python train.py --n_layer=15 --d_model=256 --n_head=4 --n_kv_head=4 --head_dim=64 --d_mlp=1024 --vocab_size=2048 --activation="gelu" --norm="layernorm" --norm_place="pre" --norm_eps=1e-06 --positions="rope" --rope_base=10000.0 --rope_fraction=1.0 --qk_norm=true --attn_scale=0.125 --bias="none" --tie_embeddings=true --parallel_block=false --init="uniform" --init_std_qkv=0.0303 --init_std_o=0.0303 --init_std_up=0.0303 --init_std_down=0.0 --init_mimetic=0.5 --optimizer="muon" --lr=0.0024 --lr_mult_down=3.0 --beta1=0.95 --lr_head=0.00519 --grad_clip=1.0 --warmup_steps=0 --schedule="cos" --final_lr_fraction=0.03 --batch_tokens=32768 --seq_len=1024 --doc_mask=true --train_tokens=190000000 --steps=5799 --dataset="wikipedia_en"
Each number is 500 + 25 x the weight over the matrix's rms, rounded and kept within 0 to 999. Layers, rows and columns count from 0. Numbers have three digits each.

# up: layer 2 MLP up, 1024x256, rms 0.116, rows 11-37, columns 0-255
# down: layer 2 MLP down (transposed), 1024x256, rms 0.321, rows 11-37, columns 0-255
up11:450568501451492520501475506516467492502484519447471500482457513484480487496557537510490471530486446490501492546495439493556517533524487543487524533482547475508491508497462508477529479524526529527514478507531522551494501468519503551477494492553462494544516504460517499455500489463519505505541498477504486495519501548548537516518515524505521527472487542454538472520569532476478484437524473481483513494483473469472487457512504450513528504509513488502475543487485530496496473527502492480432510486499534491488481489497505438530494499502507526547549507496504507451455480507514523537519497494476466499511487500456491522470531460546485473500497478485537447507508464523523487502494488518521469448519466533542490468513452487478459484528494523513482476447563521511506486507496478
down11:476512504461490541522471544537494529463524539515482466509472489497488522527514473510449449494521490476494576511507475469493532492494510509535542463534536495440501504463509516516534462436501432479505558496485499488508428454548471476513497538502477502512486510534484524533445501498504490516521515524490567545504529517518456463489534500512500475521516562515446549515500484510453493552470485526525508488468495519481528475512483541491457489496427542475484486461488500484524465478514510411473511466562524473544546460494524498480479533507474495537447451520519539478482454536497480523485471523530498529472480523488480497489484521530485522460522476533484477497529539507503541459491473461455510477507509504554484474572546552512482559455484502489497450515508490514471521471570523
up12:530480502506537484502509480525497510512507519495517507520504543542506501511509478506539522514461496516499450492506515455479505498500461468479505480498489455485545474492495545500493491505479480535509498488511544545511538470524517495501480501531509561487542536482488472498497500530492479523496474469469503507530477452478525460530517512564519478500433525496493479507552486444473480533567513481494491521476521519535478473512473518537476488527512491514505530492485497458479488495502511487496495511512480480527478482526473525501505508518457476503471509518514478466452488493487514498483509492519449551525489505494500511553451458518488515496509513476512464478503536498512513510471476489518526496491472496495540506502512538490483461519492473517504496455491504503479514514510467
down12:514485490481485510522539501521521475517492531485505494465527539506496479484465470458513472507488501537500461517507486501508476557485474529496515473500479512501528460509446489505473533477521451506492482463536483490518488504513532521518490481533490460515524508519494490508513471561482487519475493469467493486550460511508533501477536448475496527594467536482467507551557530502496536549511562484499521454473479498511475489544488551528494472472488506523531492512493511453512525476490493496507536485537527506492496449501552492526504504491446483488509535434537506521486529475458489463478481546474470513519505488488504500487490481503529486482473480539489500504511485496513530491493478474485475477559486488484467516507503503459509536492500532507504466499552500511546501530472482
up13:529482475472484559506462495490545447582494503513468511478466512494541504472483483488471515501485514517488494498512462506516483482497506540526462544518498490524478473484500541533511503554525516507519507485497498507559466456539523475504522529538453493520518511500473479524499484506473524515505505486507505482484476464499499533521523503552470469505514508531477487526496511512495514498507518517487502479498504557557467490503488493535489480504484503486482517495488548523487505483521463523509449516476493514531485479472507509473526510489509480459522515473513526490508537524481459505472507479498465509490510515531474489496542443513468515515485506503526514514524486483467519473497511535514503521492491504500508487477466496550488516516511529486510454501520478480469486469519502
down13:528476509472512496468452509504489525523520474513509524509500459491520485511524506499516480509481521541489495491533496491512472532488477516489468548500513532469547480462522517513493501522483494509485555530476481505555569507543486498485503485533474512476479460486484477520510500429496516512499502482547496503507515443483507504500480516486510520481517476482456431511522516489504474487448524467470509482522516522515488509505469514490527490494475449483477487481484437481480470521518490545508512488514502518493476484481531540499498502477512472512528555513478513503478511462547495509528510485523511527472500487470493504504502507483487511486502529523485531490536481506518553494491497512515522510497511488513494507492513535555463529498523516483484518453474503482471520517507480
up14:499528516514500509482489509502520525503531460476516492531459484507460524557479493468499540456524550470485512533481505483499526526520538493498484505493502496517492530511456461525527485527466523474493489475523532518507512529509498484532524522534457484526493463489500550502475554530497473502527516444486548491538488503467507480511514456478483466494486485525488481535485507512498479505531530517491552482476531513515483529506525479499484499509478519511483538529509489444516489506461554519489515530523454523509471549488480516510551497502513510476485496481471471500515492468492514525479469465535468530480503492490494470501451484489498483497536460522429506536457455499490474513469503537507478495486468534470483485505512478486515466499543497493520526533494510492462485531472520
down14:486496511470512544491490491520489500483532492492429472493477522543516504508504479471474522498527499542448522485500540513481517494536515504439538464544487497510465524518502471555475469509485478484485494515536511514478537471485500485534524509480484492526487558498540526472493523490512550512497523526508494497496522496478492476502477511513500524464486443527492508493540476494505472472520492552521465465505495468533508494550508496481506467499452471522482530433505509492485489530493542482526480498496552538523493533512509470505489509501482519520499497577476487510472496501534518505510476459521489525484490519524514469523502468527529484470503453562528540494494437495484478499503533475526489478466495494492491493476515514503477490489489459546494466473537557487525513463505509
up15:468450441528448541523515444492500545511533489485472533500488534505493512504507475435522523529490516526474481535484505462526488524475522499506517522505481454514508503481508457506551519488465517481537494489500479488472503536484495427518524501501507490483505497503520503485508490513486481466495536490517451521491502485516485490509548518501497513462526492516498464516493513493463513487490565495476505519509455495498496490537484509499469476497490496515481511518482510463494513458490499513503481514472529507519478442473471454501492514479533514467503523495456474523537491515502493491479526546508493493488460507461513511504481513512502534488548466483524514487532594491465492490506512497496519501488493535509535483538467470545483511523461527486536500530510492565516486521499481
down15:488527508468497460486506496534524480515461507463470495492498485502503524515518489487545531511469471515529511492479492480480470491540539461478489522462453483497486531471469552513502516492479482509490506514477474503484508526497495528500543486508511539487439543513536474479490464464485514561547541516529490495490511491543472477504493518472470548532535503467488488477484538467528491563523483539508540476510506490462502540501476527528493507481515540514512520495501453469540525476536528514486482480493516522502479492435523510489507468501517499491498447456543450491506501505504471568512501537533474493445560484534467501514524499485483467509444457517479498532452496508520470450522471493494484492468508497539500449532477503559519532495504522534453513482523499501519525513513511
up16:537528509517539526530512456482471485522484525477476518490473532521533517480518484507516446497533491486508514479465500449523518486505509480497511516499521485482481533492545527497490537500459538434516502507546534496542524494542484519510498520463503454477480481482504472486475470503510515517504448458519543497489488522465562506478478535482552501489494494447471491491544548465497549502503531499531534520515476521518514501530490503464530516516507439532463501478494492481490484511527578502506477469444517473498510468550497521521513489528478456517465508504511488514505505512494450477524488472510468497505492471508539457464473498535529462523503493467514486496515534491483476456477515538484473486524489506526493472472512497528497474470544501501476518490531489497514466515478508
down16:524482530494448478544502512510526481526470516534467540436447466529514501523521480524521486500505542546460542544514515510514494462490534501490494492528472476495512510470536483519546524484496480416485482481467507434474486537519527442497473496490477483520453510541517476479492491472507528522535524483496531515547433551529464505487443517532523482493483535438485470485537541513465485520520527476507527508512506503466486471496484533558458535525512465497518514448491551485498514493512522483499465505520494445484495502456504500508524489500462481517491471472488494495495534464451513514480527479523519449503535483555502571524511488523580487522485529460507486485530512528477517462485493478531501501484435497511531477497456501552566508501545534469507477512487463534509492518531482
up17:510525499524513501499492479517474539521506494459528543516558494537502534447517513502444509527532503517552535462478522471465505480468493477531493490493507471473450496525471522515533443520505491462474506533448502478505503514507505480519468488481509511491485516515531526528484485529512528512512520503471493527490526455501493443526499489548561545517500500488474507509532487449480500481501499475503486542563463507501563527478491494463569493515514454491490518515462509505512528521530508520528526452529445507470513528485474497494425495477457501540482497496488488478521516513540511491546507514491504474544492504507506485521505527481488506502489465475467507528509473516537459484499507543424483475490518523505497480507515545483518511501479495480507473497501525481485498502463495
down17:471490498446511463522463504504487520468540484527497532513468507465447506554561529516475517480508491510432489534557468472555535528534467510494528462512506503517494466493465534502487517486450521476566520513473506495533512513534493511493481535477492497491545502533528525516445515484511482486474489472461518479440436505508487483526511479463529510520503540462493530469514504465489524530483526502453492484489505518538489440535488513514487486463500501503503475542498468529524505452523533487534488538458552501481482498508483463459482487489505508499521512496485486521505514500491517508477519506495535532474552470503475510502488482496540471485454524516477464553504502464484492504494537494503532515500521500488475521484475497492478510503503494525516499502483559507493509514516482
up18:521499467547517503518505519494504530503506455456522476445570507492521473421538483475507454514510540477489522515444492494478502512508521452526502506513489529495459518479500495535547480501515519465531507511535520491485501469458586515495507494480497502542501524525476504481471478457513531495491508480491508519481517442493465509515552522481523511482507484473494457467491526517475527499491500506458518543535461474506517480558484510484510538523521507512488494495491517503509535491472529491463463557474487529511487579494538527464512543481478531469537526511500527480543551489481546513452452472511477458481527466515513508483491525507530483502487463512478462464448507525526427523496522480490531483541482482478544452549544499500458508502485470444493476483482538525510536489510512
down18:554514548476465470561551514526431494491480484520513542529478454482529514523478521500494494471481488486530467493495477462473456559520462538537505520499508509510523498494581479516526446489481490569485479498514508538494468512443527555518491534477467523458524481505560487528484504502546525501470519495519502467499463474492520508466444550536504554489462465500486519515506486535491552512472456530512511467517484517547471510481450525525491496560483487474497536494508488533492502486496522483497521481511497517516467457498479530507522498491521435551491523507476481510444484514490464462524509468524541504516490492487483495484490454500467530509484552502489538542499487474483508477475489477490506532491512508529445463506469456492548504520473495509479525492471461508514470477496551
up19:500555515438518494492508519513488477502485500501530496509534499463504512517501469526489502524474496490499530507509491492506510526494502466483483502505500490502535490490498502499492468487504493513498514501495492461504517473506484480508537491541506518494514486487518505485495494494506504537508470493435505487525474451500506525511493514509465540480474467526497488511515495471518496505494520484514543541518485504493509489530498526503478493537521514523509501511527499500496459478485487494485513465490458485512482465483496506531525455528486588509521526507489517493493507534512526479515508499512518510468489504529518520479504496522466489509491510523520497436482539516484531576491492488535483521477491487531533494447556493492489486476500498477459504487490511494523491523500484
down19:497536512509483503515510525474496494512495519507494526518547469510481521461526488517469491439498528468512487497472523478489511499480496505477467476502471490494503479496473495477491477467489529514505524501532538477495500501470504512500452502523479511535498499525494493535517540493500489451508546485528470486522521509455522488494501515483521497502528480468517484449486474523498541519524497508506530470509501493518476499482503423488508483531505494503505523514513459493523479478492499506459487525484491546441541483497500500501495524504543526481514518473495492537541555493493488539483513478502481483486509507482522513482501466492504492496479523505484493557520510488531493479497475529493546507483491486527498516493527481518491504485504517547533527488525472513494519495507494
up20:518538528488486500524469509537491465553483494501507487509452466458499483550493496514542544477462482469512441484496528498536491546543471595535529449522458522473526492542480526496486526482503507484503477516521530515507523503453509499492534481504540516457458509514508492524558524516484465507517452500543496532493488484506509523502477534500477426502473485499503488542473542505505540513494532496495450518517482490524492541524532531478451504492463522476490485462506523522496468498461506486484511448486517522489489487519498497509490487458522524514511536498527509500432496478528486490490495532508458448459472490518539511511451484477470500501480475467488495492513478529484507486497498489483523535474455477507540541533506507490472494482494515489503531487450533523494538529540461
down20:458465466480501495467538493519508473438456493529482498517554480498480530431497495496490469514482487520495460529496496488494500490460470465471510533477509447475501481534514476500496503538513502517552502484508482511495442539501517500502452506486494497498507482504510523486474458509526506526508533526461516516492505494481491519486472459525508548465519494495518561534483496536540502508501489491475520536508455507469529486490478498492472495497515506510494483538524476456545567467514521487459501567501443497533505533494496472511492485474466485509501473517481499560528511487537521473515508494513525517480504531525473465523526517520480521490494538513523505497464481515497484544480477540499495488537508521553490500461531504514495486497510527499514480519542501482495497490517549
up21:505486494525516557492536520441520480515486433528543508512493534511462499477512488510515525515509459494499498512528468502527485468527536499509544533464467504508453499495469451520471529507479495488516493542490488478533519495478494501503514535439500472503503493526506522496470525510548459546556504489540474490446467495457458483492549460498538469448532511500501492466480487447511535512569539502476471498472503495530464536475485517489509481532540511541526502487554492523448490510474522536504516472493502521496496552473514485514504540496510492499497493499476516500492547490498489471483515497507512500519460497517482516519457476516502503509461497447474526474484498565497480513519500482459488519475467534508480445521488496513509478526477506538494444500500520540545476499507484
down21:572472507505500500496485494539485497490505519517449511499508461475504425525498519491434472503496478467538521512492477480524538510453489515486492504472464525480441518534515548526513479485485495466529478440463493469552474480528547478495520515530514452522496498497510536482507511517493508502506495442491511525513510530561540491524465532500497526494505514503483441526520471496489511488447520494480550538498491534460489506506517502494512452494521505459511528504509491478574512503506535477504477538485498524510528465522488512509533480474509518487511474513496523500509541493461481510516442511467490445467487476492507478482532488482555508515467486519501447524529511503490542538504484475514488507508507515471504517562491531520486466481512525512489523523469534483497502483493516
up22:507493474488467553485492567512524477458512553521485496480482473479540531495481527500518525469476480492494530474469493497514495498521446533511482511507528480489476518485493528461494481503509490518480542427452487508532499505503503491509483520509466477524519535459505488482492498483473472528487489499548519521509507465549524533523549476498510481481506492501537497523524508516482491439473500525488483504505508497460484539542544528490542533520456512495514503504488495463483472512502488473487448566439525518520528477498516449491577477519508523465515539455546466531495497501494494516486511499505466500495526512532517499495476457495491516485500456474496505474510521498540470540503498521511456500501491497502517506453508477546497471537506534506512507497493518487454499544516537
down22:501487493508495477533502508500485533543507447494523490486478543507482468511529499505478504475517514507489487522525482482516485522497472555479485480510451520506491459474501509467500528504527509490497493545507486488533498481516478501477530459481496489487528525482510487530523518490489527466491493507509495494542465528468527551508522472519502532487549517456522555480476502494493513499477522463503474549499512489481524472500512466507479492473472547475490480501546504437453530495544520532526466487511473508493480510499517542481486499523474523527471547504484508553527517510521540512497507550481512570477544511486498515492518503534466430474502525545503477532449456487496484476510507472483522546504502493527445492502500480499541492472493491488442484449483504485561495496446505
up23:570505502530498475475480511478524553525503485464479491495543509478505494477520538474495491495504525490502494479467488518518510511505509496487458466516542486503524496516481495488457496538493494478499482520525494486523495521505497488519551495470507515524500503517483488511521506489504532488462481505507526489503531452506520529517481481485507501509483482505511475526486546465497483492511479510503509497479479511482488469468492465444509532506524509466512533490541457517507500474480465489508509466513504484490544503514522525508496495516430538490491468499482480500507508506536493494538510464500521506511468561497536526466483515540495482537501508474481518485546509511505497478531490495514508495490483480503504490531491477512466478505488476492526485542514446465481537499458529
down23:527516514509478488502518540500500494464450506504488527516482508514488491488506513453515505521477488514521468455524481513496515520503520519535528484474511498497508484560506518531516547503516509473539488498502480550483500493473508540502502470520462518528456486505507503490512509485493523526511504482495487510499468486507485522467509514492490536511504492478518489521516501467511496451481525495542494501474461521495491508514509501461501477495497485479546482518503485506477525557461476516449550448518496504501519448492516499515480489518527497494478485475460485505482531500471493533525535502507485467482560505513505492489479470495479505547509517510466513494455475461512500464491531500491517492478515518473490527483502527507496528504499506516522517488473491490462562464518528
up24:505501513463439487560514450510473513491540536448516477515482469500462498499495601487504536503490529505537453453478465468517526505499545554507509532498516526522524522485518494494490483502490499449466532485451468490494529476508499453535513472511478528530464509505482469490471540455516517490473500523535518492469487504495569473503500432480480478524493482539477556501485486513484496480467482460502490485509494499504470471499490506544499558513476466441491533479535516507503586476490508494492475566543500457499545515527493465487508504476491489468516482529530503480487497502457507523515501505565464482512493523527522461510480504452489467515546506489491496471480499512506486542466493484470476445533487535504504537530527488535475497524514518480469487539498495509500521494525458
down24:504509505479539498474528484529497530486482498456530456464509504523520505488482472483486493466519486531535471504533565538515527512487484477503489476509509473464483456528492502491545504510515524562547467526511466508509471551529514495521464496495493520444522517491493482533502468512480495528532507483535509471492494484522537481487527547515492519519508513545543437538523454512453501512501526519528478532524494479529504511463531511519506468475537534504505514486511504509495497513487494453471496495457480501541462506498434500520486500502478519498511504514501497537473468472525501480436501516470504497475505461541507546530523518503533540497476468478472519535443505546478573460502517480472484466461511480490452555481466467489501471502489466487524484479506511446518541482463521
up25:540508528516444487490505524524502515475474496528491464531505524475514483506538519513496516529533507501527484488472495494477460447502530476500529529526491495495446500514505478441469492512515502499521486494435499455516499539533490457504507467486505496524484467531506513527492524467452527494530513472493468471515498485529498520483494537519507482508525503531530488477519462456491461492523503539516520512468470508485499482501497495521534528510506491506471528453476503513539536468516506503533511465471488542505498477566506487517501479463523522492486478506468551520453477520538550496512505479465496492473481469443517540485485520544525513502503513475480478514484461537504506467520465468441481511507542510503529480479484470476487496527443474515492520502525505505529519513501482
down25:464546510526496516491535479537487458469502523492501506503526477470449499506529469520513502543468486502528492496491483502487503512516497505441509497498448514478512506494491490492490491494479494501534456526490481544487460485513477508480510495457506501508499489530520529499565516506513491441486494501510486443482464502545550481526469476525473475514527504495502512467502526515458464495507497466466505526542532523456445475517503458521500519504548523468511502534478521519499493465537559502529475543509515507511509502522501482480467494457511457503477534524496532515502527469473467477541534468535489468486518501521528500535461478478506504529520470497546496564522490487488487484500495518558510469531539502496480481516499492480505487460499476528487499515533489447482509540544505
up26:468458499454491499474491492525510501513519487447528532526518470494465525513502550512555472517519493528488471502508490505510503478481519502492510504505487453514506526502464431446465492448500450527527505502507495510480517508548507495496495507507501496495477452484510506493518525520471523518523480531481513507484536481581522528493491487508464474465470508486534513499484496531489450506536500535479478463514499519558504514472468509508505488512481515447505487556559528451508484501498478472533484537514467496500484524552508520488539511476486500506472545545450507499541498535521485500468519521557528557546523501526463546529497511471483500579517461451548493513502443504547479477519528486473498458540481490530503496529478474499517508520482545511501494522456503496427492492511459
down26:476492506539507516521539483493483545468483488529492501480526506515481471507539516499490523464525514501474476497475465474495487553486481513492483513485535484483481455505493497507538500507530519486510487484491511490493481465533493547512493488484518527501447497546488539476498482496501521509507474509492506490469520515485500514548541534464520520460506525518516536488504448477475471484516480520531533483522434476519456558519576501459443473540454473545455502489513508485490530514498516498461525524493517501496530449494469493538474515496521503543489491552504491516501553424474452456563467493520525518444504507525491455538500501429504486517483533511510528481451512461528523513492520510489520520461470495529525521532527493498474457495534512461493469508489522472504478530469456
up27:499515481491498511477503512489491519530479474509495491503517490507500539446536530483483531486466518511465505547493466515546486437473522497558482518467480517510484505514478509503531511475457520481486487519489522502480481465504552509496522545486490534509536514531469485542522509461485479519495449500457505516474513478480477493528479519524489469524455479457508529526536500516540492467508495519544484511519488520474499493523489509509490531511509510501487519523513499437523485547478476471517487473516494465507521484489522493453488494455584487485498525520454483509509527526473506512499517508532496524501486508498524482512514531500498507470520473458513441515526477532503490471510494475493521541487531541463540533520523480477483502471475465553497521496522505466520485460503468
down27:512502515485476486517521520537492527454469512497529488522483490520511539528456487505521472578503503522501468496537496516510497526558494454466547477497503488510489515480523513527479484476523525508501468488519495500467549489502460517478466474499491468489535534510541523492466517512536488507473519498475492511512494536505493547494477504520492507482526502479487525498488481519504468530464514488467507466491486470490481491496477476500512494471471500511512447509520500507454488485503514486493540494506481516504466553477508501521501507489505488460522548521519471507473496483498475514523507486520512492483509505512477468491492494524523480506465489523518480465516504514520486516504498486485506494537506503513460491513504534502503486474554510469494478481540507501532476493518518
up28:529468538511471548478522493479495474499548569554483500541479470487495442498485501471482531438461460499452524490471494511527483497506516514540495522524515507506513483525495498518496475493504497542497534536494525524518503496526518518535433514508482501506524488489490512531532507521510480508492464484474532517496448443470494434550462483496484492478501473496570519511491544453504507477491477490445520510529474534482491482515501487532514509525484500543540481498504502543537506441547468498487488509496477516488450505534494509499498456511484528483481506501514505463437486491541419540501481507518497537506515481474484518482487544473499522500519493510535518486472534491477477511559508539490500516550524488508548515478505536488487496476525456492518518497476526458526459515467483
down28:521538517476529473447462473521537442520496433494525528509483483487489491499494452472491472496511456516476532507494513496482462462476445529537480497488498530464522504521520509468525460493510504502497508494482463491500496440492514514517497501528457497495512480472478520550565485514491495465496552531529550537484492502535514453463479504559542528522508483578513446521523496472469506469498487483487560532474552512484500501486478487488505519522457521501463524524490528527499502515456486516482497455496507464504500541500499517542452496479536489474490446488563478506496447528509488511522531508454501531446488548512499504486515522436481542500460503515506523517568483519466503482500477526502523491525542494493541474480481534517541567490473513503483562515457499499464536483520503
up29:509539485497485520468502513453482513482498526489475512511460593473502491501489478513510492504492514474482494503508516485530484497504543541517538494555473484519510486458503511506492524507461509500491504528445475491515490520472482510450494503531491513507498486482494455489501492513503500473538507495487504541536513489492534492517480514522491488533510456512466527481507481499549480456472491513486516544502509472512512488470479518501509481490537468467527480497528538514535480469521514451511516507558491482490486458530524537476514473426501512501486468527525491505482488531496513457530484489473520483528495500497492507478539507526525525530476494503522478493532515500472466500469499536493520516490492430495511497537510511501499508480566560459516530521513525472496502476485497
down29:462484517529495535512526512479525506513445505519452510514533437546490521536524504509493498507536505501510510496514549497504473523519461483467450500456484491498491504526524542497512512525564469508474507458537493488507472514500489524499496476505477516442480519517486518486440483460513481501465550507469491509455483470529478517488541484485470517486532462451503511530477490484480500519449539504529491474494501476502511505495487557510533485458512484519461486501477497511495492526541464494526503500530525531523482523494497481488510489507509480511505469509502527508504516494493493483481465504494545512511518525542511482497515498482498514466519535494505476466494468502469535538504555482497513513472511555518476450464509515516531512537494471495523490506508451493521504503459482
up30:511524504541501502511507468497495541505530481540543482497490483507503511481536499457498501512449487498518494511514492491497505511454539484491464495490515478503450502488462484494500547471463486482506525514530498469500462510484506487502505470484490511484533497504525501517487530530500533505514502442506503519501482515467504486514518522501490500496493486465488519449499496494517560504526483510505473526474499521462485494490499506530511495552501529467490524522471482505462486509526541494463450496515447513482522555460512519511513541480523532483491494483492480522491476464479471514497483483511508484487531491439481543502452519478481501480541518507495481486482518548506505491500495514492495556495534515520519493503471516508523505535516474493500515516486490532493486502488524
down30:494500514476449494483486491526505488475519499493511479465501478525488480525524494496515505481499502523492513525468503495501564506525490464495493499489508484498517462494503518519506478507483521468483494536506552527506530481479485508479449511520557487504531517522486505503498484508459516520535501481455534514482505513517495491449485506489505503507506518516513472549465473498467468469525484534500527473493527470534512495517510522493473520531497470520491521515524489528502492517488469502526515516522500513510488486502497497510515466475495510516522470519485506499509512518506483498516502524518508497499549466508499475520536471518490457515484520507553522484532492479489494491449497513487514444501497479518531486521473488516486509448483521473487526497510477484531483440507502
up31:490506488484500470517471528524519536488489509474510529486457469481521489499441501516488485545557524467496504523491476497481474483569521496494474499492494506530487507520522460498509490532495505506487493486511517501537494504500507507503496463487498509519470473495523479509533485513471466534525518498499516472491523455491459508492496509495498527462526494489490476469490467483483516489535513491507469527519525528524475504546496466470494454502464519485523505526477527490474541543552535490545494555487435506525460528512449466512529504497509490528514508489494509472532552486502481478507517519478503521516517518491551478440489490465510523489513495492463528489483453518525512476522491537500496442528468504513478513527535513487485493494493497545509481491523524510484464499497476
down31:524463512489487510502506490550479463486482500535513499492545526506500517506522471521521481514512472526497488514516494494499472473524492478510524472529522474503540493492542511495494497508513491514536474504470472522473498474484477455510429468463520508478519510489470467439488507499522519503490506495479502519470533485492533539516506541505562549512494498478503505470477503513481508511500452538521482486505482527491511506477529503488530499543479502462467473523509527516424492510479575461525500531468490554503486508491522522504528484564498497501543448481473496493507484503445511514507485465508500543513505510504469505488530510521535541495543476480497517506525453515463491494430477508500516518461487474504492498475468502512510485515495509460495501499540513510528469469519486
up32:517491472546482511469545472522493523487479511490466466509480585508480483526475490505476480487522484489456509481466551505535466472509508527548530521462517526526476475503494534554483517523459478524479489514468501520488488439468530529510504487562516491510497528522486486513487530519541474483508499463470541494447503505505503499523482494531516521428461509483535470479535514469493486485519495500477506509493446522550493518518478478471485506503518477543517507495505514536457524533538521457487483476500481489509481509472489549511516493468547531510486485490503528528480456523453501511464492416525503529481485518511507498514518524491520457530497555512508525489546507515488483499497493501518517492530539522489476504448467499516476510482494456494520522517501490439494509469498484
down32:472495527495525492546444474518485516490504500498523495511498480499487521481454482509476495536503526506539498504517491524463510466486516494498459462517460477456524466493494518532512521497501539483536487495513532486512478555532460479476521506520538508500526536482510499505503496495511493451436521511495496504523500515488498523540477482505469482503530470507469491520501457498499544492516511494509487518513517497451531475510546533476513540523487520466541495497453513462498480463511501488480497516478501513485498472513450497475534525514449517485478492459531532484505556487517486534498505485485463439480504531466485502478469498474534523482523475532513496510490535490463532499491467510487467522461546536533503525496483466502541498527501572567485520471509476468526478522502484
up33:502478505474520463491482527513519518517519482519459449484514498521501506510506517486473537528527524534483519523508491511498505498521501526500480500476507449477487499518489506495532519466504517497487503507469515478508535518481512487465553490524472494503521503505523453512490531531495492525553513506517506513486472512551516531502503475529503525512461494501485524508463489501493499505474516479472537486473463509498501504448501520477481511492501456524485483493515493512452487511457546481488528538480507502517501500529501489499542441496479493495497535478508538475495562451444465490490463460488493515531515506512560464531551509513500504543515448514518480510526492530463469515460533518543478487519538519480475471486490486493532509515486469506488508484486494507508490491484488
down33:495506512514458509487513518489512519503489492472515554508474478502499500487487525548524519487503550522501508516466539487525492474513501488483511482530490501442531457501468489501433506498487500512510512495531503515472491483509483544515490529495504513491480516461493509488495499485493529506505491520507509481538472500523486482525522507469466497492491489534493482507502488509483494523488497504536476510516502464517544535500488489504484494513520530517498486493497476524495509507476499523494525499503469515479528500515520536476471545531517480494503478476468458504479465549466483510517498439516490493495517534491484537509453500504479477494482509477504510489508515462521489489529451494525493486512457476548519513509481488483513525475474516525486506495523482531521521496496506
up34:494520489491472494537473462522532535456521539503516498511462518503503511539511521531487476516509511517464487442516517519524506510505525468512453491493527504542491487479499517516514504481480489450462455544481485505534518492527534512549478503498503525485449487480519507503464521504514510460505499525493510504526538492479479512515474456475485506494523472549483526503484510526490539463494496496473515528540488491499527462498488490527519527515479524501483496509521497494506520472508464510487474499519445512477552482485548538480480495509487481512506461517474505484467493524481476481480477519541504518505479524502480514520519490519496453483516490497528455476519537504517491488487467460506474492472523499495489483493526490511510512493481506521498486470449513503517538505496502
down34:461482516508534519456524477524505529494538527480523511476500486480483551552469509478491510514469515502475488497507479475541518527525508479537500487490514522484494473514505530495478526455508503450474511502473453492490496483524515540539494540505532496503507506490468467520467593494500489551550473520538508480496534473482477499483504508509489511465508488484510471540457521533498504496484496484456527511463504494509468491477502467516476503511508512536508513457497474529507478439506475510471489499515474454504481528534533496554493501490493520525546474530516524487494496522521511475530512507547485503509504512468530475484441514476496461480493507479556480529511493508504426491495478464486541499463556461506506449503459502513522509480484487516523557463480494477508523472496521
up35:442549511483518530487489499500502500503525471508524525566457508484508533472484479470503466521522512532512499483494494481499484516503491481481506482501505551520498506482501501517488537475511444476511493515483484487492517481529489492461504492563465512492484465464496511462517461456516488518496493484501526519513513534525522466454488499515538466491479533530506507503497518471530530484527515481477551546520567503496537494492504524503533474509491507521494514467479518489467444464470539510499508470486495502448482520518488498507505515530459518451489496484504496539514493498453516467499500531531540493509500512507486497454505508505506523475513486496516498480514470455471485493470492478526511502516464462521483530500500531513482507508517532478520505530514519494492534486481507
down35:536476521476482520457473501485501518458497527469481501472545457473484459494524501503501503500494478533479491483519491490498501529469525521496499472520502487507511519516502521498480518528503526501496510496544494523541446539507508531482500493471530501489477509527489481532518491522471499479477498522492462507497485448439451522504497458507519477537512513499506500439541516504508501496524505519493514465507474445534520496464507498494486532511508490519525472487514501488487502505505505524495506522483492494539497520484481534493482482507508517497516498504487469485527529511502488465520502492482503482499487495457534527497534516518482505518503516481498467545505490534516479506523476499487508509495525537516509498539505476468510515514522480512523519485501470508479461522527467
up36:533488524491511515530500522501482520491475518505514551524512533484536530509497484482507507523535489487516490540491488511502539524525451509506515503521493526502511482483509522509544496503493478469474489504509520541489485481502501489522494477503508501485481528478482493490461538458511457498507465525500527477489498532504487482504511481493487519491534504508518449468485509488477502473474529523515507522495501527543517477474481538434509489473492523517476494515512509489529523519514474523516521506493494508523480481494520472490516502479482509493481479501495487527468488504468493489499507504514496509503501480470508474506496513526477504532512472468535520492518466515480518462509512488531480485501512524529452464483499473484511516502489470535521505518481518474522491482513509
down36:515511514513484521504499516488477540513549481506506479500534505498508491510491479510513466515482492498498509487493519478499515478497547511514495499489500492512500517527505502505495489466534484515473539523450526479528477502524488492467490512475483509477514469515494511478523486496503505513498506487505500488527539521486491519525471497508489486511488527510488510507521507499506479490538492470495523464505489455470485506494491470497502525487525462509498489525472493493489495485477468497501502504491502514482507549513499514504519502501497484513485547508498522499479498470519494482494519466477535547525476528498502515510502507463526523485508510509488503498471516470503497519496503493509537514474471486484516523526516512512456511475497509467478479496472476505496480542504493
up37:525474515502523504544526511528502561498500496541521430481509467548477518536484515473528520456513499521461507517519544475543523507461480464493486510549517495467512464531494524523504493509482499503537512531511468473474470488506452512448509542543461475491468510457485496521503492528511488559486480510504469482470541444533543504489491451485489493560499511566521478523524492494474470522519477495492469513463527520514468469508514499471450526517500479471499483506509460512470485485473448485517482489546487471504493512487543501493517504475489503484531558523485547492519527460470527452476456501559486484509451476470541507492481498521492529485496535507488476510521517474503530474525530536482537476534476504549519503502520473504507491507466492507461523501492544573505526470531464
down37:497523500445517504473496529529502555526479452517451472528490476492531507467507484543491500525457512487508454473527502504494504508482492514475435519444472496492471531443538549502541487480488501494486513477469475480492473472536476508520509506504538507488491517502480457511505454505477497411502487460461464479513460518500568512570513522478488485517546492565488517459497522507522465528493539534537536500545521536524525458525517463542484480520512544467494471508556498432516534492489516508522518483481542528495484519505511446522452476541489554496495474457510509477547521539490541545534448471475530518541482559502539506489446519507514481483514502493512537536514475532462481488473488498495471487518484528456485519490495467488503487498462473451510490496539466560537511555483501